config.yaml
num_key_value_heads: 14
norm_place: "pre"
bias: "none"
tie_word_embeddings: true
parallel_block: false
init_std_qkv: 0.0227
learning_rate: 0.0104
lr_mult_o: 1.5
decay_fraction: 0.62
batch_tokens: 131072
max_seq_len: 512
dataset: "wikipedia_en"
Each number is 500 + 40 x the weight over its row's rms, rounded and kept within 0 to 999. Layers, rows and columns count from 0. Numbers have three digits each. The size before them is the row's rms in percent of the matrix's.

# up: layer 4 MLP up, 3584x896, rms 0.079, rows 345-524, columns 704-735
# down: layer 4 MLP down (transposed), 3584x896, rms 0.0232, rows 345-524, columns 704-735
up345 101:514549451466494481446517533441551560490532481488508537553524488473554486497513518509468521483517
down345 104:485537438483490547475508452472499476510461440509480514588523489528496523477461466475514444492543
up346 088:478543531502493520510465484578490531502448475453464435510532566480451494534580504505510486520537
down346 094:486522463466458507488468534478514531486609484483510540490486485464510469525519433517512449506529
up347 102:452486543517497530548482474526508436502511524620551523409392450530511472531541532436514588526470
down347 104:505545497510483533517537536512496601533549554444506529533482558513525437553482517553474481472491
up348 101:520451498534468520482509474548481558572465577473465552577551508510562486429484553492461459556472
down348 094:487560447512547427501492489482601522449550448486496519528391515506527506499529539485525526523548
up349 099:437437567570468523557483493477527491430517524552441543510523507547475498496452520517518579585518
down349 101:478484565486557502541565493451495494465540457500515502467489493478458477491511468548547421547501
up350 105:496474518477494479488512530525520433539531534530468523450435569428487525510593490596503521500541
down350 105:503500402494463510538525523499533506474460498504526468561460487490423571441442473496547490507613
up351 104:550546503516472463520488518539514565451528353387551480524526519485501590412510455500510538464499
down351 097:512413442478486461459474537467499487513502472468392449528444480516507474524452543516477488504552
up352 099:469471477455521547503545567489464494535380518531473476542467523485475527534501497476466536529436
down352 102:460455534557481438484524447483471594466523532479429469544485442568451475524523495516506458432513
up353 101:471525430483450533410491516495506517482503552505492501517403518456549529493515530463494488502450
down353 108:416532520479498528490478488481488490490440535513471450540495497488497496486475443522570482530514
up354 102:500469450499533475485489501451567457509524445475583551495506506436482466486452460541508465506471
down354 100:464480545523502463465522512427522465510529551450459561488518474451465530551545528536518441519453
up355 096:543439455558518521473465547523583481510497544533512495576530523525546555388471551543488542469480
down355 103:531509536512524491494508487496479505531583531507500498490486463438500496552523476486589483547513
up356 099:517509485542536446508541480490502468524444474517422454490568564460516458534539533449453505517558
down356 097:529523477458478528417474603497426468572466455471483465484503476535460492501507558551511530494581
up357 098:497510449466415519389435524473512517477520475510475570491552453513513496499495518532517492511461
down357 099:499488521471462442528575557420519429472507484492510362501430503487522482464521504496469508566430
up358 100:478489496584578477509496434492400536440502430574525502486486496432480515505487544522429561559438
down358 099:553557498562449561471517491543487461535505460448485477410565485490553461496495500520533492475471
up359 096:540427480386551475512600553560468555523528473453469467444517456522478447518584518456512491529532
down359 100:570563516470478529538498482510553450578518534596460488453545623441527539480498552457515512488517
up360 102:464464485486496457522491453520509531501543546426438476519511464547506563485528501493540457559537
down360 098:477543468506499453513446499554502567515446466485406461527497498441533454466507543418512491500470
up361 099:435530554594526484468410536480388482526543488523438582550493521508512565426487447516490545428548
down361 101:480466532513538552491529506565433460512519471541524497473452535470457521493583507579486401482510
up362 099:519444565456471470572424458418515471546468472535526510440474498458495479518491503558454459447519
down362 099:531541532450516465511483454494354463561474482497491488489455411461475554512506477413546416645604
up363 094:554469448515527522471502467514521514484486517464462533453547483377457492534442480486497503459436
down363 100:536508496508508495490473480468481497509581474551510507532524457445493519517539549575456517560482
up364 100:477574486550547493454443514510465495504429511593525621502475484464397530534552561444468472492461
down364 099:501480538496463477485507568534504531426596512537478486514582521529536522476440509527539567507520
up365 102:483451490488489423517508453461504529516499430527522537520537423455497558432463487483441527516499
down365 104:516468434530531474554595508533482506581469490553510496465467482487552511513503567506504464477489
up366 085:486477500487520536491500458455409468529458514515546525455460520513511522502496500484507477550501
down366 079:513462429450468467520402527545539469488561522470496508500511576472549539513447557540478503516533
up367 099:499484493476514460479479520523480463468482522484505547554513512512465499549497449444567532543484
down367 101:501535442448538572545477481516474479422496449443544517472445513473526477510464518514509599448517
up368 102:550456524479504366625373542451446518475481524477503446479512484492520476446469456514458532496530
down368 100:515492522479465465535454508517441438522484525499508479509504521436517460495469480571494462521516
up369 099:511427545526510520498541509436520518466480519528490525495515520499482519424508524433481533504515
down369 102:506475537469433490495450434513541486533573474479582538535550478520514518481499449430465475532546
up370 102:531466568493552480541545433502497521500512511520453542521490579563535487410481479570496564542516
down370 096:475497535528483451590469558600516506592547591459464482561520501453494504498515536468496467503549
up371 094:401496543509578491451554566461476476507509526473440540510461480509391539465518465570561482443563
down371 093:505518425541522452476497402524481523495424512458521524604510550520477547493424556427510552537446
up372 104:529441529534500500532545499537527481537505464571481537536496544504490448504519506508406528460523
down372 099:470484470524489469477492495519510505547528472521476532486504579522494539531492475501535520494552
up373 094:391476475531521453508510470415580416529556548546487502451506475515523523492535491529473592494528
down373 099:522499461498456517444476461560496507509467493537516480444484538535476487541444559460503577434544
up374 097:518544559523514588548546519503503587522415457509491505533543503496488514550503497580437523500517
down374 098:429506494513469465522483493532478501478489492557488506462483500538473498491552486521547518525573
up375 102:470562525508487491471499494539509462496582491521510510566522512502516559427499464488527463555511
down375 098:494431500429512531542490476532497542630448458497483526523553515498441454480489501602523524496513
up376 109:474459452526477546491509457468507575549480530465499487543527550538488488518501492533475580487519
down376 116:455489455464513514503461477537549496522475508445459521487492506489539541539490570577471560470482
up377 096:530506454488530493532550422505497540518486506515425528543474521499507495428495528403519512501538
down377 094:467539509460484518538505505504537505553482485495485468481495528466534515593481521478498481496571
up378 099:508522506427536534463465589539438564532505515586431516486464507545476504429467473520499572552566
down378 097:539537489491574465529508453440472482474527518467533464533514449530507533483493500511459484532442
up379 094:506532450503434486513428429509463458522480489520481493494508495408542511480522499494481487471436
down379 101:428541519488459510494491459520525552517554535446485530553525510384492573560601499562501552537457
up380 086:473515459417516519522513507498569488447454458398477434502521568504533509532562448439437439537496
down380 086:597470492537477489628528552470464493493529512455572517520494478500518518436452515442460515490470
up381 101:486494586506516526494519491576518518455500505433492437446514438429505428402586495503491581510529
down381 099:522543448427491442425503477583451490479436493492460496533489478547486549508473527467473468484479
up382 095:491485435461521498473464454429488461502545518515525503506511545492480452517563510477496475407472
down382 095:454494551436480442497550545513510501494518531512522592465497521477487518546492492430582448496526
up383 097:564550516438518470513491523499553457537499467529479443504471479409492481471548426548549575485501
down383 098:563489404528546464489530612566566437549517553446488503527495451499493484497444500516487545536485
up384 097:459523463445580526485578525464526477507512513451503428467507522539468541549572494460542481541463
down384 098:530494523493483479483509532518471526499506489513531595510504519490456439484528512558483557512592
up385 100:526518537511523578497494522548499536525516476504513468515497447446470558452523531552534525493468
down385 103:512449460507505539467521467583496551537490493471467502457480573566442567544455485528572489522482
up386 096:516523540487522446460500496466511486527541441442464544448488551450508502529537544568488519502495
down386 101:492460524452419543563541474518468516581474536537461513401472427604494503489539486537526470551567
up387 101:521584503491565498503474542466538588431526471559443552540471589505526439485497456490558473459539
down387 103:477531507506505546495429495540474453576538562517526547483494444553466510501558495504483505375491
up388 099:439540555491456462538546499501558531447568488478588437502492425443526524571539603531486507527489
down388 096:467466478450514511458433549447459543470525505537537555453529552563508563444552532470521581499516
up389 100:484572503536544473430597526489539468579495525511462536499557512490479547435480484523471524486489
down389 098:459526547458504454531486502496495476582490536522521455466552482438533479538560502505483532486560
up390 091:505479468555513467506526510509495467510533510496445529424487569539515442424555424506562520535617
down390 086:553458545528536511448478466548500564490467506503501541502486576472487523453500516464456496457439
up391 101:446493561453535491491543466484496554379449441464478458483464486487501476526428565443523503500500
down391 108:495513536490504571510470544469441544499498545495566555483513575553532552525540526365490470475468
up392 093:470587508449547498522509439533506504498470568450513520478540587508548520413431454557519431474535
down392 093:487487426536493494562452475520524522473436519464548444491468519462474492459506522441496431556561
up393 122:535527502466502589526544475565494522435487469465498538502519574529437484552522495536507517513483
down393 137:550511524371527578486461492554539470433506466481457493528538535488522461415506487588497511434513
up394 094:493423481467495527530482615550535491544466501508513470442570560514540450492472447543486564509528
down394 096:437473458474468488465521526470485527454522490525475450535496418564523469542457485451553541513448
up395 096:558499499528472474424503473478500481523499530466497516479542496432528522515459501454529473440479
down395 094:420456523461528510499499582489500468467443462476532556517507578504485431494522494409427495581515
up396 097:458465490522448498534512450499436582461437482531440466457500542497532463508496471429432491551538
down396 095:542500395529508495483536529479517402498452569507545518544489486527477507482468506539568437463488
up397 100:526475441623534514573447506462485510494477469492542457537565489478452449479501568398515536448468
down397 102:428566549452547503517464479552500458523439537547525516513503513501542522525479609556454544466416
up398 095:481498529508486446523468491512560456512520464551427516470467527538527547461451482456602493474477
down398 098:558485490502584507385520491461509482532488549520517488486496509445492584474516446523468426539480
up399 100:505511523472494523489443448509498501450527499507518490497484485540499542426471553438514523503517
down399 101:556584489515482463514480542573528447525420438478491550495518521444467468471485525527538471521548
up400 104:558455483522532476499488540435497565478523489524529450493508474460508469484495451495553489514488
down400 101:513432487462488550394458510442556461493520553507523512526501535443523513511463446398533563557538
up401 098:489532490533492471457463481480465549485511467502485455506524569539512489575520594511476458500501
down401 101:488480541425500567479530451468465494483557431523530469572440467464544436477550452495489533510491
up402 097:473518459529513475500497472457488567494468452458557480517512496437470525455433524495506466503427
down402 100:536491513563544546561425484577537539460490462504498448536451537474464542486544494482444505528499
up403 101:519474442483544466503473423453630455490494504485451523537537494452534519433526550474547502465401
down403 102:482477495545533501482534484503477477585511477440562591511465451532455614557513462511555455489501
up404 098:499447468541436451506544480533450490554497527505525505429503453515488463410471557492456497454437
down404 091:444527450504455528485489447498504502509428488458469510510460576539504487492440531487485528433496
up405 098:498449420465520587540520504490546481516518482523462498523526463487449464524466509487575593479502
down405 103:492486525531491489510524478483517499581493384472533536548514535457513497550490467500512473459488
up406 100:416501483486555491516477528571460539522506491459411547580551530540501558498490508524471470511508
down406 098:516474535486543532490500518449470518436511501520491538528427530486598531522511436452582518500454
up407 098:471499477511511545477517513483485543524517520518485501461483518544447495464468553437464582494497
down407 097:594534489522534523530524484490582509443511484552550531541570469479450532574444531569482487451487
up408 099:477436501430485493527448477510528488485435546571498549494490539539513544453503516419545476464479
down408 094:514497478490508523519494508520509544490512437526517437508520506459529499507531491548545509542508
up409 114:463498467492458456498425490481544466489495469499532495544557564565488546520479469479467529430557
down409 108:447477476521519571393479590548532554542427487517484505541526533434505459465484441452465453424571
up410 095:484526523489610528534477508536514569496435510467515551487523539525511505470495533463546510530471
down410 097:445430503380511530492463514511498515477481472542528476551573428517488489514464496479497470499590
up411 117:570540521506519523461509523481435441511477472488573529462525525559467536412479484477494485471527
down411 125:503561567486481530504481516511464448459517437515477521455500496541506573415553526499489488440443
up412 091:493510412444542489516597499458489457510563470505380510508552559472363434500456477515509594536455
down412 096:514502484501444472500464531510466529414488470478428497553466487434618492490450461509537480477523
up413 112:429503454529465505552476444493495498408466532445529455578499494455469560525574495466386413519536
down413 111:520476520520533532505541537455551491517470474471459493542521528447508506451543520477383519471483
up414 094:413467525475539521439479452503550513474424532570483473492509539448452519489497470481457473526486
down414 095:569542465478505463509456575543481574504565455511457473480501531492422528485527474517582537523460
up415 107:493447505513504515523512504429534489483559560468441494537467549510431464508544492470488496490452
down415 107:504417479473438485503479547470501529497534582538541521496458497450486461559444452549495445466505
up416 096:531544508502465546492509522459502454532466522417520460498559515561499474470506523403536538473502
down416 089:454433469555551494579562506487540432547529521531541418529505480520521601422483561539495474492519
up417 100:395519462498475505443475509483483506395454450501482549472528483506448491515500493550570469484461
down417 100:555487466518502451516411511542491465512485490486505455512396524471595508518558498486509480502514
up418 101:537523425490458519508509463506466530464536463463517452482491434472514461478534490563536513476448
down418 102:539489557471473488522546549534506471467555565497458515417410433524481472573537481561490466444484
up419 100:507561555479454506479505484529524473485528502520533487513543539481554498499532482478525525532571
down419 101:506563482584523501496469464517543531512487586439456451519487474432499502498533542460530482524526
up420 103:577502528478511503552507563514469523498539506503577475448506494476514541477520477548485510524457
down420 103:509485476461501533571515485509512512475510496472459443454507459536471545494502504454495543522530
up421 097:524559527534581521466465510523496506498522493543470489444488422425533504506448492485497527436536
down421 097:544491434473488418566479517473506511482488425463424498516561502489517482532575524449579554513472
up422 102:521548510532526458536547516565510529525406504447558490481515557551436507455438580415478510508477
down422 091:474520402463503482488504468447451471504544455524498547477501531547551427420585498444552486556478
up423 092:450477453485566507447544460524511514452504509561467539440487486529576471511522482541482551480443
down423 090:517533518546453481545480479518498553485499565500551513558544486459561497516413426511493477535438
up424 103:506460558450488548526388479480497503493446469507495518508539524512460485528547494414506595552525
down424 105:567454497410506554464517461527504501500538487495512470493465387483510523487502502546498508464514
up425 098:467532476519495492525511524539528454519551451539499537448600501417507420467536529517505470526567
down425 099:498464496441569542546475488509491569478532515464460510461510445547530500471484479517450474500460
up426 094:509452497478518525482465524515495541466477528490504468501571443522465407458454531551382452473528
down426 095:485438516532525466412553582497535562491504497540507483475480503553468503462533493495575493522458
up427 107:455521541478457520513401575472469505494580530450477579483490488513444476488499475494510563506502
down427 106:543537553479492524507482504546472525547471489431518509545479560533531517513512523461469507489449
up428 098:503417438513510507582498530467519506446536552430502561502524480584426507468475496542531462503538
down428 095:506471484533539474529580565430475531505513495503457497481647531516543512489492526540495460455517
up429 099:472492526491555506470475504553543555480476499562496487469517477525542540511464477532540507525525
down429 100:494526543598418433452501476437526465580525518548509530476473561589503457439528511587499476535500
up430 100:501533485399539543502559437419531534470525504523552501493464501467513575522508462439474556505398
down430 103:485514573531485507520512507607533461507543501523484467553529499466522494499452553595505429491560
up431 089:502464552532566461529531456456540404505524513565457463528473530461452547505497529484520525473430
down431 092:492507523531497524477452421570506513488509479452554496525472547554485506504481538487471487498518
up432 105:500427520518542467506492586479461553494488490527501565466556434485447464539455540428539505529523
down432 103:531523514563519525585513481554548423521494491495484398459466568536465413467427540477410502528441
up433 096:458509546506485560545475486446507515558493502482465485546560555467456520484528493508512443495574
down433 101:509538517502488495496618515526504548512480462479519459453484526521484472447390553619463411530472
up434 090:531551517472540430553475465517487476500502569481509515533489410497487506531520450534549520510508
down434 090:551528516559494510436529547511530511485514484410408469511498579513496521489578470430471437448524
up435 096:525523490444579460485491519425507567517552546486548568516495412457486480466498470474482505581485
down435 090:530434400523575441503462480482465445486514480430436485500473509540525479545447506500527531429566
up436 100:565518413492493515466488487512525564541507481497444587489544530512440532443472500511477518490461
down436 095:505398489486555509442430479507508487437510545549552490479453520449562457583536492502553440567560
up437 105:525490505526461481478465521527438530497458514496489444495537519416462538556497548474532461530491
down437 107:512483552602512475563490510490489489490465529464479438486528415428460487538550531475476438497498
up438 105:534499570498526487516509470422518522489481482487589569470510492475505500464544470499566494447449
down438 108:497509494554511480450513555489475530549439489520453538471432459522409489505510442466474502493504
up439 101:542535592534505453450460525525566474419539497525507503540571506511495589538433536398565518458497
down439 100:443535462487532476528470526487469561491512512553469533441384539481600391475579527479468591490519
up440 100:558493556470537471526523382468443458498527508484475499513495524488541485476428521573492482470493
down440 096:474559485509513488562501511554416546538414573501459513507465599467452476518467481536539447483523
up441 102:507478537466527470504565504467467510508556533494454509490495489584524512494514497477534542481500
down441 098:447509511533524523558501541501496487537457517485548564460495488531443511515531586437508502593519
up442 098:444499454547457446517582443502501530558450474400480509479432509525476477472506490447475484532519
down442 098:466482475464494487520431481567481528470500463480502558504461468449545509639501532544452565552469
up443 097:603430453516560566470575559538482473453443533477509510469411513499441564562559492449529544486536
down443 095:476448615475502487444511535539493552535544473549531503490474473496563505554554525532543514595506
up444 092:482515485446520506458584437446535561459461480485520489546511471501547509475566579471546528456530
down444 097:430461466533494424508471546506499531517496498540513580491538467534570503445501482534515532528533
up445 100:569583451508498473520481485501521489441554450526585559556461447486462514453475534458436535468498
down445 097:512502552463524487552520485517520465494491511545501531525448494490452466554502511501496523549555
up446 105:462455491500479541495501549508449535500489543536574347437465436483522540454494444463528559457519
down446 104:495510559461508593513485455497602498565528504513434551486471452463462484537591451438624552489446
up447 105:463441547531504446492511472484495522534428535482609515471451515437483531510557504483517452484458
down447 102:484507493569558499499491545527476486492538547439505543505517529415594483469449489562508464421476
up448 098:512460482508470495498464478501475439489508461481516483490609523479498576514541471506530456436434
down448 098:511521398568452511491464513486457567501495516444455514501460550453537479488431549424481466568517
up449 099:567500506503489478527539552568508552513514623517516528494533493557449498499492509478550516570501
down449 098:508530556530540453493450500481462455452494431506510496502513535514480503479494455531471587537462
up450 100:460441493504434472529479446544474449536468482513486540508532487529571570465517512465580524497431
down450 102:551495458520499554512481439597451520529541491475493507558506497553464487489497491531500467519433
up451 096:448489489428443545510523500491411488478550478540603477459556555509505452555541551478482444415497
down451 100:503474508489491513449519512528524548496501457498502518482522506508455492456477488467467501457496
up452 101:462532464516513501476534513551484464449509542557556454492465512468471457489517426544599486460464
down452 107:520578470466512502492524489527476527501478482504542471484603419546521440508460550516487556519535
up453 100:563443495462515514482568483504487510480449477524560452508486496550529572513450491477482447495559
down453 100:538551501565553488531486515478472505528488596563501425549501535533524504568560467551434502474539
up454 097:497514501510552489484457489479534503458514524454434504535447519512565533479496525484527525487443
down454 096:527517441498549453496502540490420509467526465567507554482505493549526482428512494419444498452491
up455 097:500496529439567481496467598590484482525565498463560482503637450543452464478420532474512498499506
down455 102:529495496532553482533553552429498487524502540492545499498478452469430547524489501457484470530531
up456 095:545423444514480496479489492506559514528450551516513503497456537487524514515505500488508472470567
down456 088:527498483510567497426498525484521480481477461474556564491471530495508440473491560493494458518470
up457 102:495516629544473470538486482481491524510506591468458488531555502472539484484558506598486558442465
down457 106:462487457511550480456509460510530455536479471522516466522518412521413560461496449446494506551538
up458 108:433558508525530477540462508569411534500468515514510509503563562472482543525479492494465486532413
down458 118:459497515488438546486480502420509452529424472502500573486501481531422552461461502503500507456464
up459 099:488412389555486510588536462464520512481417504571453460467595501527491523487554530538498486522521
down459 101:540532467533533545516429538574535516531464500451437529556429449435491504490544503481496475476496
up460 101:599494449493531475485504510502471517523489485536491479562433448469494495511486452421469538467546
down460 106:438515501504459584532462505525515461497518452540499485469486503497495524506500512494539485558481
up461 093:552514541502520539569496486529515537562520520508526524519549588483529527454469510533477602500521
down461 088:545526467514494471528516464424437428463464447509407520440444499477489440486551538449559472504562
up462 100:509519490446496496531509485467516549574465479529525580521469495467454502578581557472559446492570
down462 102:505484484522519539488523552535504475522577509514474476422461464509564572504546524503464484497502
up463 103:510475569531481448556528488493499516485526521523498480543526531416462493508477502481507514462483
down463 099:411486482481520514559507466526545533529549611465428540484496539455471547528480507531528478499429
up464 096:564489534500437433484521475437549524527478579495388500512480435507485460577504446625471458477468
down464 098:541421557464394602519503493542521508480490563532546523534444554496595491487510474469512436495554
up465 103:526510495489477504456506542531534542461513587525486519534554466529451529487509479530447493463480
down465 098:515505488439489532418530562451444535497534558473571499530504484507545506465556503498409526585454
up466 099:565478542479483499388526513493441527429442463495524496465568482498417536427458509531489433525603
down466 096:460464457504435461483510466576502491545530490523506549485500482576468500495476563465538470466540
up467 103:486462518527466528459496467543521510532451519499531530432476491477507615455508546544472516520474
down467 101:486488469493480472573578446536495533457373435465570466487509454497520525531435496482499487550449
up468 102:536469492506416564457457462545521497427583460489520471547551502575493447482544451499567519532534
down468 107:513532516512494468456496526544501457457469518533470531519479504497529433509474531495502524429495
up469 094:500456506545559577509479476571572509438453414506497572493451472534500507510529533467519553542429
down469 102:555529521519545529529464474557450546494600500536484484575522493484489450507524509494485550461523
up470 107:507509534512513480461526559499496534479468599549465525513528578512508480530497504518478488485536
down470 107:458506535493475595512433461514472478463567488467474481461493455476425578520503486520506548475469
up471 106:442445510490512438492527498484465469502540460559502498530513446461508532431580498456509492536465
down471 109:494441528483526558535473485477491533500486538534522521492438446455547531493576505543524454504433
up472 103:462513539548472566431458506459501481482520454504521519424467453489459548466504534483512535556453
down472 107:471461463499482489520511533556514473434502468512531502516551445478505485545503486436452557497453
up473 100:469488472490441462489472513569565543529517475525491424516402557463533463449548481560521509505503
down473 095:507400440520513564468486539567534388487506538521566494540507545496431588504477485440522436483533
up474 098:528419426441522515520573590505541467582506475459472537451531560451517524534487485537511453410416
down474 092:481487500535510371490470463499427521520533512584529494453452499496465501490581484541527509543505
up475 101:457467506491551514525488478513488477516502522542450497505511498472518443583539470520510520605513
down475 104:481491502533532476457453523506473468470393506497494517512509518515471455461510523569467444549537
up476 125:526494492557483458490528521490503548423460499399483494491500462493454467510454462538454468491442
down476 123:500542574513419513502506507432477452499463510467561548504532505479493565515535573500525529436455
up477 092:537519508446480504466503514522525482444476506458476512505479579412467510530531622605532508507464
down477 079:577461486533489508483498520461516503467471537478443462526526466540527483501497459435509448541505
up478 101:495510479558536566532512521510538448482485477542543521452480443449554494485492462534547634539564
down478 105:500499531456480407537484519473522476501433540477453496530589545518510561461497485421498464435531
up479 094:558406489486576534541494499474532464556585529562506493498467505480416442451489458552573501428531
down479 092:495524514571522502539472467514477497484519459551500500504531510471493487531529560524523396515483
up480 106:529480490530503549456505483467545507479522558495463471429489556534565534489512504485483509534481
down480 107:529480522524560445563443489486515459522499517487525501542507497473521477503539547544516437433524
up481 095:557452535476522529526489513521499399490535477548474481555435464458561555501580534518523547468493
down481 099:487545486514521602460522453442480486555528482450515542583504465536472416490440532510491544533456
up482 099:503511464448512485476509488473561544460496513559463524437489552464507522481438465510437548466526
down482 103:532445521562485513489495488557476496589481496496524459462579513502528414478516441502482558502522
up483 103:448458488516461512536454588468489505360537504523530489549497559480542541475524487524509529537459
down483 103:454490461462513445535464540515544499455528431416491480508486495409540527478539555582591520535510
up484 094:514496562503494520475505496464535519532521462554538465484562483482523485484503548587534482450470
down484 092:427531488473495509458437520549457501480505441478516491479411493511531548567507520543483529472547
up485 106:580546400503521496470471535475592566494446491466498517463518471452517534474476452485532490543506
down485 112:515566520485487506513455498523569546469429522524485381530481477494532533466424524489499473494492
up486 111:431491555444519461505469555514486512554484483501545520568476554545493487520533515455499518530477
down486 117:480548570518484538476519470493501476505508497563522489523503525509463506455439536502490591472423
up487 100:471471469542449590554500516525466597473412429530388511485489474490459526437430558499476517514449
down487 098:561521518466553491473564500481505460559472487499467488510526511545533478502536480456510483520510
up488 087:446480421445534477508505537480470527513545481616526583528476534492466433533464543483483519521468
down488 088:542473480452547595517484452548501510462560497464521497494551527522481510478518552461509472515510
up489 096:528524484517435521472481500560487545476498528557451551517524496443568485522530473513536459550430
down489 097:398493475548431478584491449489469482558577452432448502502551479524468504529525519521495496498516
up490 102:565474469418468504453508564481490541533486522445519504456481525491489523505556486455496523535511
down490 099:527509481432520530504529462483495434521609499527437557451469474501536601483561476530594543449490
up491 091:484463439535574475535435531465500564558443485489541397512553543441553495571475558525512489503523
down491 091:495460514497471543523469505518466478457563488513450496534460488515468432451492508509549383533480
up492 094:483381530486462437509519530434467527529472527498486570581605480606445559472527551516549542538532
down492 098:464575461500528517500525491475562499463513459498501523502442468507508504559474484504511566523475
up493 097:486524464456518557514517547538499474512511540521464464584496538459513465442466511456517476539534
down493 096:529563512510549525542502504514436464504489549515447477551533492498549548471523479515501530502415
up494 097:525500484533566470504477507505481510493470485511517547457531457564480556451463606470452509564525
down494 098:500476504385492573471527477479526422444584480584499503462475501469475552474455499512532485475469
up495 101:501480531477502504520460504452501516507558503499531525513596507508485520471511437529492491511516
down495 103:506429507545522472464394508485467509425567448511549476492492477495547513527507554570527513476494
up496 103:454472522491524502489492491550559472619501485427485493517489522448455518433531576472372468579510
down496 102:472467485463437471490480468441511485504528521514457445424480469529457536520563501504543496457556
up497 097:458466509458502523524464556495520515478493511491517537451452552482466448559528525441555431507508
down497 094:456493538525444561589493482542528514520480564537499480501454458490502510464449468467534513461430
up498 106:477495519507486459439449461485549456428636547527576475458489507526519508523564560530522483534418
down498 106:532478535513534519525525506492470416539509489524551496495502406477448511569533482487484491455473
up499 100:505527459550552412499460532461471521516532436448492497533517420584492430448437496557531523474561
down499 098:502435474517467527483465532499490456464445490566505455470506507467478511508499554458552469460508
up500 098:544576503526439499598506533512493469506552476498520520525448463573506471500442438474414458493456
down500 101:475532529428508510424515502457488587518526539588499512500490468431485431592540434576481511520521
up501 100:493541511459468476491538497428483478506451525515397520525530594511558513519467522465557526575468
down501 096:551506522440504505526489460546538490470608471500497490513497506492378460492518525504469489540511
up502 098:434509502518463489466530527535562510493444502548514539480512480568460459563515457512517533496550
down502 100:519512445515516462520494566481469559483501506549503463483568625493530537449522489520465411432528
up503 094:578579536495405536491479505522517424515626451499512461541507514518490396532492467506479490526532
down503 093:466476452490545519550557479466509415498478470520512521470545554504510549531511499551506521483451
up504 094:532460522417513449511462462503501563510519511473513467599503512596587563472452539534462430456481
down504 092:449507495518467494534464489502599422455548527497496535545517522502532472552502495483491539466458
up505 100:462472474470514511512502537511521502493499543517481509485492490435507538567502528571446530533445
down505 097:498464513526436481505490452592456506536516497589490554541538530484559471491473463571507564516503
up506 093:517456448542492496451509492461509517513449522474441479537554569427480545517516431457501565592472
down506 093:542544526536567535531424470524504493439495552508502585492536548541472446548533503495418451424561
up507 101:450537461507524532466532446476536533514508507484484503536494524424535398509515465486534543521501
down507 096:548529479579522482509484508528502494454504456577531422481498575555487479477468580508494558498595
up508 109:489516526513516539507468467525536538471521486554568540491467486465486508478482512501499524481516
down508 108:483432499514478483485425578510589505517548588470511484491519545552484420483449458521484491413511
up509 091:470446487467548556534474460491560516561472520521541559394456484487540524520470436461512535557502
down509 090:488538558491473474552504562576469478554568555470503440453499581503445472479480410531514479545535
up510 105:533515539441481481452498504521478532508498537554445506475469486508566467485430569552518486539442
down510 106:500491503477502544499483471460460446524503455416481494608490515499526575512497503579504499457448
up511 097:480530479459534459585492552565459567524459479497490535503499516472498505502456468516490521496499
down511 092:522471574500584524523515422484472495504579525490558530533501508522539451541560548525519466537535
up512 101:491398496451452457567508449479473479504486544468434452498495521538532456473505495523475477544519
down512 105:540388560567510420468496458530470478513555559613458471483506389514552518430489549526472539408490
up513 101:532496527550511490529494417502518630499495532454475487594480410485517487472508487572523503517539
down513 097:506451481512503515543512499440526484525473466510531524473447520483483479493505503501471557453524
up514 090:469486516542492533495524468470509512516516466428451524511562507486480497550561580465510504548422
down514 083:555477505525551516523429482538554501465482476574509456512439564537440483479416470504476461547530
up515 100:467501423460469506510520490540430467545444527534535504516509527544481519513497469482557493601484
down515 100:427540514467549516477497473501564440493533481487542489494516516534521462476479541504498506504453
up516 103:463452487513484549521592505477488464474548476436497507511504439570422505463528510465488534379510
down516 095:493498497549564455508490494475560517485550551490462468462496524458494470530519549519486479474478
up517 097:462490454505559494471531507504449444505424507457531479512492532532508388426501497481465466505400
down517 096:483426535444500483562445453500526474505562550500454517557388501517517505527499513454556517549570
up518 100:560461503615508451477524451437518486538492579519433513493505397493526503437503542586444502540465
down518 096:466442503567563489522542556532496529553492553469559494486439565569499517480480533550509561481483
up519 098:555448389469509529460487506496459409476470512490460456491462480458492435495467457482530466507500
down519 096:474528477460472520484536537442497444521534489422564542479578547577502513527492489513535462469536
up520 100:477530567513500507498574447550476499452557485527552483542497549505501455529478419514504500553472
down520 092:557541511461469612492501437432597480535537534445487447475479423508512483532461564495550558526554
up521 103:558617497458500510525537494453485440528473533511492516489423489488526556442516494455551478510521
down521 103:401479455527483542586542419538524513511480530493462543458532497496459551426514474480485527547426
up522 105:467495573542510550551532500472474584477557506465432517530529520490447540445475535469474517419523
down522 104:540481528554526453496491435540531491529455502469522449449554495443462532479486461548550516579551
up523 100:550501455578539452434505534484525541536461437477496482504515478493426473488498474579492449492499
down523 099:467512527468543476592517565473531526486489457431496498530456487543460538482382484489491519553558
up524 104:443478527499427491590552471460560491481510505538500507505530484532469541480538531491518526490536
down524 104:590505523506522525457492490585520482494499538484497496465515506501521496532509514534542595555488